Weights of a small GPT-style language model, trained from scratch on English Wikipedia.
Size: width 192, 2 heads of 96, MLP 768 squared ReLU, vocabulary 8192, 5.11M parameters.
Architecture: RMSNorm before each block, rotary positions, no biases in attention or MLP, tied embeddings, capped logits.
Each number is 128 + 24 x the weight over its row's rms, rounded and kept within 0 to 255. Layers, rows and columns count from 0. The size above them is the row's rms in percent of the matrix's.

# layer 5 MLP up, 768x192, rms 0.161, rows 348-364, columns 0-95
size [106 108  92  97  98 109  81  88 102  96 112  82 104  88  98 115 101]
[[103  81 104 103 108 175  86 147 104 146 153 122 105 152  87 106 151 138 106  97 110  91 113 160  66 122 132 126 178 134 139 139 145  97 145  70 142 108 174 158 157 148 148 105 154 130 110 152 137 141 140 112 160 165 136 135 106 138 138 133 164 131 155 126 112 148 110  94 135  77 155 124 113 120  98 137 153 139  94 141 107 115  88 153 117 153 131 102 103 133 114 160 145 123 146  82]
 [124 178 127 173 138 151 159 123 154  98 142 141 151 153 142 146 130 191 140 146 121 132 110 121 141 154 182 145 140  69 159 146 129 138 117 118 142 151 126 119 121  93 128 129 119 133 114 172  75 125 175 155 126 162 114  99 153 123 128  71 130 119 158 111 150 110 140 137 124 163 150 102 107 116 163 105 120 125 120 104 100  95 176 120 113 130 136 127 125 118 118 102 138 137 126 129]
 [119 129 171 136 131 149 147  77 142 148  91 135 118 106 144 124 122 178 132 147 112 117 129 102 150 128 145 106 170  97 126 130 136 149  95 113  98 114 165 140 120  99 128 139 152 156 131 135 100 117 150 117 128 117 160 115 111 152 181 132 146 129 126 124 133 120 119 161 139 158 132 157  92 121 156 132 182 101 104 138  81 171 166 100 118 117 144  91  96 163 146 108 142 109 144 137]
 [159 141 101 132 179 124 113 135 153 131 147 134 104 186 128 139 114 112 162 124 142 139 173  93 162  83 147 134  72  82 165 113 148 140 107 135 107 115 119 137 121  96 145 183 169 129 135 158 123 143 109 176 122  98 110 160 123 127 117 103 126  93 143 110 121 144 106 159 147 147 102  88 116 171 137 124 111 142  89 107 187 157 132 159 130 113 119 103 150  77 139 140 152 143 167 138]
 [155 152 182 110 152 149 115 100 151 124 127 118 111 156 161 151 125 162 120 149  92 150 158 145 129 163 117 128 132 124 121 130 122  83 121  81 119 119 159 116 124 139 145 108 154 164 120 108  90 127 138 113 109 115 187 122 112  83 101 183 183 111 155  85 146 131 106 170 130 132 104  97 115 147  86 124 123 147 107 129 114  95 149 111 117 100 104 143 109 169 145 106 145 137  99 155]
 [120 136 173 147 171  99 108 122  86 157  80 135 102 121 133 136 108  94 177 137 131 101 123  96 149 152 124 164 145 131  95 135 138  93 118 119 149 112 151 128 139 116 121 118 106 116 132 113 116 148  93  94 118 141 121 134 107 111 157 126 150 125 143 122 133  81  68 130 108 149 103 122 138 149 130  89 164 118 169 171 124  86 137 125 128 125 142 102 117 106 110 160 199 131 112 121]
 [125 123 122 113  90 127 135  82 141 148  91 147 121 124 148 162 132 178 147 129 120 125  86  92 138 125 175 109 127 155  99 113 160 153 172 112 163 156 117 116 113 100 106  99 123 133 168 107  63 145 138 108 110 155 124 154 142  98 139 161 111  89 142 160 111 128 146 165 129 119 120 130 159  97 115 138 158 166 157 144 116  85 148 126 147 104 147 120 156 137 109 124 132  97  98 141]
 [153 118 118 151 133  85 141  89 130 121 137 113 133 118 127 114 110 117 110 119 103 162 137 174 127 125 184 152 129  99 171 118 132 154 125 162 160 153 172 128 111 120  73 158 111 117 136 123 146 125  74 127  72 119  93 138 131 127  89 161  85 142 133 115 162 107 162 144 144  95 123 124 133 104 141 137 105 142 157 145 108 150 122 130 100 109 142 129 121 163 138 104 149 116 123  72]
 [154 152  95 134  83 101 125 142  86 130 135 122 151 126 135 128 131 103 111 143 111 102  97 110 113 114 114 153 132 116 123 119 159 107 114 124 179 157  90 122 111 144 119 149 130 145  94 133 123 162 128 133 182 133 155 121 107 135 112  98 123 122 137 120 164 146  98  89  92 168 116 121 107 129 162 126 138 114 154 164 107 145 124  93 129 127 156 130 141 175 131 105 133 146 129 111]
 [107 139 129 149 134 123 120 112 135 118  39 109 152  88 114 145 153 138 130 170 102 122 134 112 102 163  75 157  78 136 127  95 171 134  85 106 149 129 125 179 148 123 119 176 112 124 100 146 103  91 140 173 122 136 125 110 139 109 173 124 109 116 149 110 138 131 101 113 131 167 139 128 119 144 133 106 144 135 109 126 161 107  94 130 157 159 162 109 135 112 135 155 171 162 124 134]
 [149 134 127 112 105  87 156 146 152 145  99 127 140 169 135 135 115 132  87 131 108 121 118 127  93 107 165 106 109 146 113 111 174  70 102 163 123 100  96  73 138 158 114 154 117 123 123  98 178 108 128  96 169 132  82 152 124 121 124 148  99 145 130  96 122  78 128 126 154 124 130 124 117 100 112 115  94 132 109 179 128 138 108 122 125 125 127 148 150 139 138 111 138 113 105  93]
 [157 145 152 155 100 149 106 163  82 139 177 133 109 111 178 144 106 163  94 128 127 161 164 153 115 159  94 113 136 164 133 123 105 115 116 144 106 118 111  81 123  80  89 148 115 173 124 120 129  94 165 138 120 140 144 158 122 128 119 119 154 102 140 123 113  99 135 119 140  93 122 151 104 138 139 126 136 105 118  92  92  88 165 137  81 142 142  94 157 162 128 161 146  97 156 142]
 [142 118  82 117 137 115 137 118 149 123 124 138 104 139 168 131  77 109 113 130 132 113 114 132 138  88 116 146 137 186 159 173 143 128 157 139 104 123 170 107 151 145 147 141  77 138  95 124 163 140 123 138 152 121 125 125 151  80 132 113 123 114 135 145 118 128  93 117 159 108 116 141 102 109 126 159 139  83 116 137  82 117 138 115 108 108 138 157 163 100 114  93 131 144 126 116]
 [ 99 187 158  75  67 121 153  91  79 108 101 119 104 125 170 106 158 122 148  97 156  97 143  75 106 134 133 136 135 138 136 157 103  92 134 156 109 116 151 152 146  82 121 157 114  85 126 142 141 132 134 111 120 145 131  94 126 144 189 148 157 141 103 143 115 112 135 138 143 131 154  96 111 111 157 154 127 154 129 147 136 129 178 136 151 137 134 135 114 146 163 142 123 142 136  98]
 [193  86 135 129 104 133 147 169 124 144 118 144 133 140 105 144 106 144 128 133  77 140 154 143 126 150 146 141 143 140  87  98 135 132 128 127  94 140 148 142 150 137 128 102 103 150 105 124 125 123  99 148 132 131 131 156 155 103 110 107 143 155 116  98 133 109 180  93 156 151  98 119 109 124 127 141 140  81 128 105 124  53 127 113 102  80 105 122 134 165  87 205 120 107 122 135]
 [183 129 127 132  79 181 147 118  76 149 132  68 126  93 120 138 133 146 146 145 111 142 101 112 140  60 102 174 120 146 127 157 159 106 139 116  72 121 115 123 173 113 158 118 131 125 137  98 161 160 107 119 143 125 155 143 160 120 113  97 104 146 126 130 112 132 149 155 117 136 134 137 153 108 116 127  99 123 174 135 139 127 101 147 131 124  83 130 105 131 113  94 115 109 165  82]
 [112 107  82  89 133 162 143 106 115 115  92 163 150 148 167 104 122 128 102 156 134 127 145 132  87 132 130 154 125 177 108 120 115 108 143 106 149 146 135 167 114 156 105 147 131  95 110  82 107 102 148 136 133 162 112 126 136 135 137 114  94 165 119 109 186 129 136 148  96 107 108 134 152 107 118 120 155 136 146 118 120 120 121 161 114 106 143 130  68 129 135  91 140 198 130 147]]
# layer 5 MLP down (transposed), 768x192, rms 0.243, rows 348-363, columns 0-95
size [105 101  99 102  99 109  82  99 104  90 116  92 111  91 101 110]
[[121 140 137 150 124 145 129 186 144 120  95 136 147 110 188 106 132 171 125 145 129 127 103 140  70 104 147 121 129 140 118 128 113 109 168 142 111 110 125 105 171 135 134 128 128 129 115 123 103 147 137 152  99 104 126 114 115 144  81 137 158 141 141 149 100 162 115 175  85 152  88 148 100 144 118  98 131 131 116 125 122 148 177 161 172 123 104  84 130 126 115  83 130 108 127 150]
 [118 145 140 144 142 134 134 128 153 121 121 192 116 134 128 133 125 158 112 169 119 112 176 124 152 116 158 140 122 119 174 115 138 114 136 164 117 158  77 159 116 145 123 154 153 142 135 170 110 125 137 145 116 161 106 136 171 125 162  91  94 145  79 101 118  84 124 121 145 137 165 126 115 119 164 129 165 122  70 105 126 115 137  98 111 137 113 111 127 134 123 129 168 136 135 147]
 [165 175 134 164 126 139 158 114  89 142 136 123  84 113 150  85 135 106 118 101 138 162 106 130 142 136  99 150  75 137 100 101 112 130 125 111 152 153 166  91 100 131 141 121 163 133 124  93 126 140  79  99 151 125 133  87  80 115 174 138 128  72  88 114 130 150 156 151 131 118 126 129 133 115  66 114 121 131  70 153 126 177 136 125 132 134 127 156 107 126  79 134 107 137 139  91]
 [120 153 148 120 119 145 127 143 122 146 151 126 118 135 110 113 102 100 137 121 122 139 134 107  87 135 164 111 103 138 110 148 117 141 119 117 134 145  92 161 155  82 132 158 138 134 137 125 176 132 180 121 170 153 101 108 122 121 118  97 116 138 134 151 148 105 155 145 163  98  98  95 109 175 141 123 119 102 105 125  85  84 128 172 151 122 109 146 108 159 134 146 137 109 154 100]
 [ 92 120 111  93 122 183  79 113 131  93 127  77 118 167 112 113 155 117 136  98  83 166 132  99 136 126 119 138 156 120 131  95 105  92 137  94 115 137 106 138 124 113 124 134 145  99 119 108 130 132  88 134 123 132 124 147 112 136 140 100 144 116 161 135 148 130 159 109 125  91  98 102 110 157 182 118 154 103 124 167 144 127 144 138 156 116 108 125 102 122 123  98 150 116 159 142]
 [108 103 108 149  90  95 156 114  61 163 148 126 163 152  90  86 115 138 119 158 135 144 115 119 131 153 130 130 170 123 115  93 144 154 162 120 174 132 139 128 109 127 131 126 143 100 169 158 150 124 136 168 153 126 127 117 112 133  97 158 162 171 129 131 113 106 159  97 137 129 169  98 132 146 139 111  90 164 187 137 130 134 141 111 156 137 120 155  84 122 187 109 107 125 145 110]
 [162 106  76 135 112 139 167  93 133  91 109 152  69 152  82 151 158 132  90 120 131 132 153 158 167 121 116 132 111 154 112 131 103 156 105 142 108 144 109 132 126 119 127 126 130  95 106 144 153 100 151 173 130 111 165 126 145 183 130  72 132 102 158 114 138 106 124 118 132 127 136 126 132 131 130 124 139 117  94 145  88 131 121 151 112 141 133 119  82 113 146 143 137 122 111 108]
 [113 128 127 108 124  71 132  93 177 136 137 163 100 131 131 110 155 130 130 175 119 144 180 172 110 107 156 137 178 149 121 153 144 142 135 130 116 154 132 133  93 107  86 133 137 116 152 133 138 152 116 130 139 129 133 139  86 104 119 161 127 125 149 107 139 148 121 108 139 118  92 129 121 133 141 133  73 124 144 139 136 135  99  78 156 161 103 146 155 181 120 138  96  98  71 114]
 [139 148 150 133 107 131 167 101 171 138 166 108  73 132 124 126 161 126 113 100 164 118 110  98 137 178 113 134 114 136 116 135  93 141 109 118 139 127 143 111 118 130 123 199 148  73 164 144 127 138 126 155 148 148 153 152 119 131 118 127 154 178 112 139 138  80 116 123 140 121 140 108 145  97 118 117  91 134 108 136 109 136 116 116 128 139 114 166 151 147 101  89 118 100 131 139]
 [104 131 128 107 123  97 127 163 128 161 162  78 109 109  74 130 123 180 121 123 131 107 141 113 142 123 143 139 136 137 119 129 152 126  93 132 129 120 105 144 138  84 137 137 110 119 149 103 117 120 134 136 119 136 129 129  98 168 126 114 174 119 124 181  90 133 148 127  87 110 146 103 127 129  89 126  90  98 111 147 118 145 136 115 139 112  91 124 160 123 150 107  99 135 130  89]
 [ 83 116 131  89 107 113 144  98 125 135 107 158 125 101 144  59 144 147 123 140 106 133  93 160 159  98 114 131 137 120  79  95 180 107 145 112 112 118 103  93 110 114 125 143  96 186 140 167 128 134 140 132 186 151 145  88 123 163 161 103  86 162 113 141  61 123 142 132 162 100  99 143 164 144 104 142  80 143 111 162 110 146 130 123 103  63 141  93  72  82 105  96 138  81 131 114]
 [106 134 125 148 145 131 119 123 124 122 116 129 163  99 120  94 129 162 146 101 106 149  82 106 160 149 164 158 127 117 111 133 105  64 132 115  87  81 120 113 135 129 110 134 102 124 124 100 114 119 104  97 116 110 121 135  94 165  94 146 160 124 175 179  93 174  99 138 141 136  84 111 145 155 110  98 160 125 116 125 118 151  78 124 147 199 125 123  81 131 123 119  81 119 130 115]
 [139 152  74  93 108 135 141 147 115 112 123 101 143  94 152 134 129 124 158 135 124 128  94 135 115 119 145 185 143 172 139 156 115 125 150 127 114 105 158 173  98 119 172 131 131 123 149 148 116 137 151 151 172  88 144 102 121 138 116 119 168 145 159 133 112 140 162 105 132 106 123 173 144 126 108 171 142 130  94 121 136 111 139 150 148  91 158 113 190 153 104  82  94 173 108 164]
 [143 123 170 161 128 132 126 142 159 119 150 128 138  68 148 148 139 149 130 129  78 105 154 126 166 104 116 156 102 144 113 179 134  98 146 135 116 171 137 161 125 165  88 145  71 158 132 137 116 108 122 106 130 105 116 139 172 105 144 150 114  98 141 109 151 110 116 161 113 133 111 123 125 140 117 162 125  50 158  96  90 150 138 130 118  96 140 142 139 135  99 112 130 145 134 103]
 [ 83 121 125 132 126  64 133  82 137 121 141 133 120 155 128 136 105 173 129 149 149  85 128 148 149 115 173 109 135 136 139 133 105 203  96 138  99 120  86  92 135 148  74 129 102 129 134 144 175 117 123 115  97 132 113 135 110 170 134 118 141 153 105 155 116 119 153 137 112 122 129 129 138  58 149  96  99 127 126 129 136 142 122 112 109 122  91 153 120 111 135 112 114 119 163 130]
 [131 159 114 147 104 166 163 125 156 137  95 123 125  89 124 136 127 139 128  93 139 120 130 190 146 161 101  81 181  98 101 116 143 143 124 134 177 159 166 126 144 111 122 133 149 112 133 142 135 113 151 153 160 127 124 136  56 119 134 114 129  95  92 128 126  72 130 115 164 138 125 158 127 112 142 137 136 128 110 158 161 156 148 122 144 131 136 112 191  99 110 138 112 159 135 142]]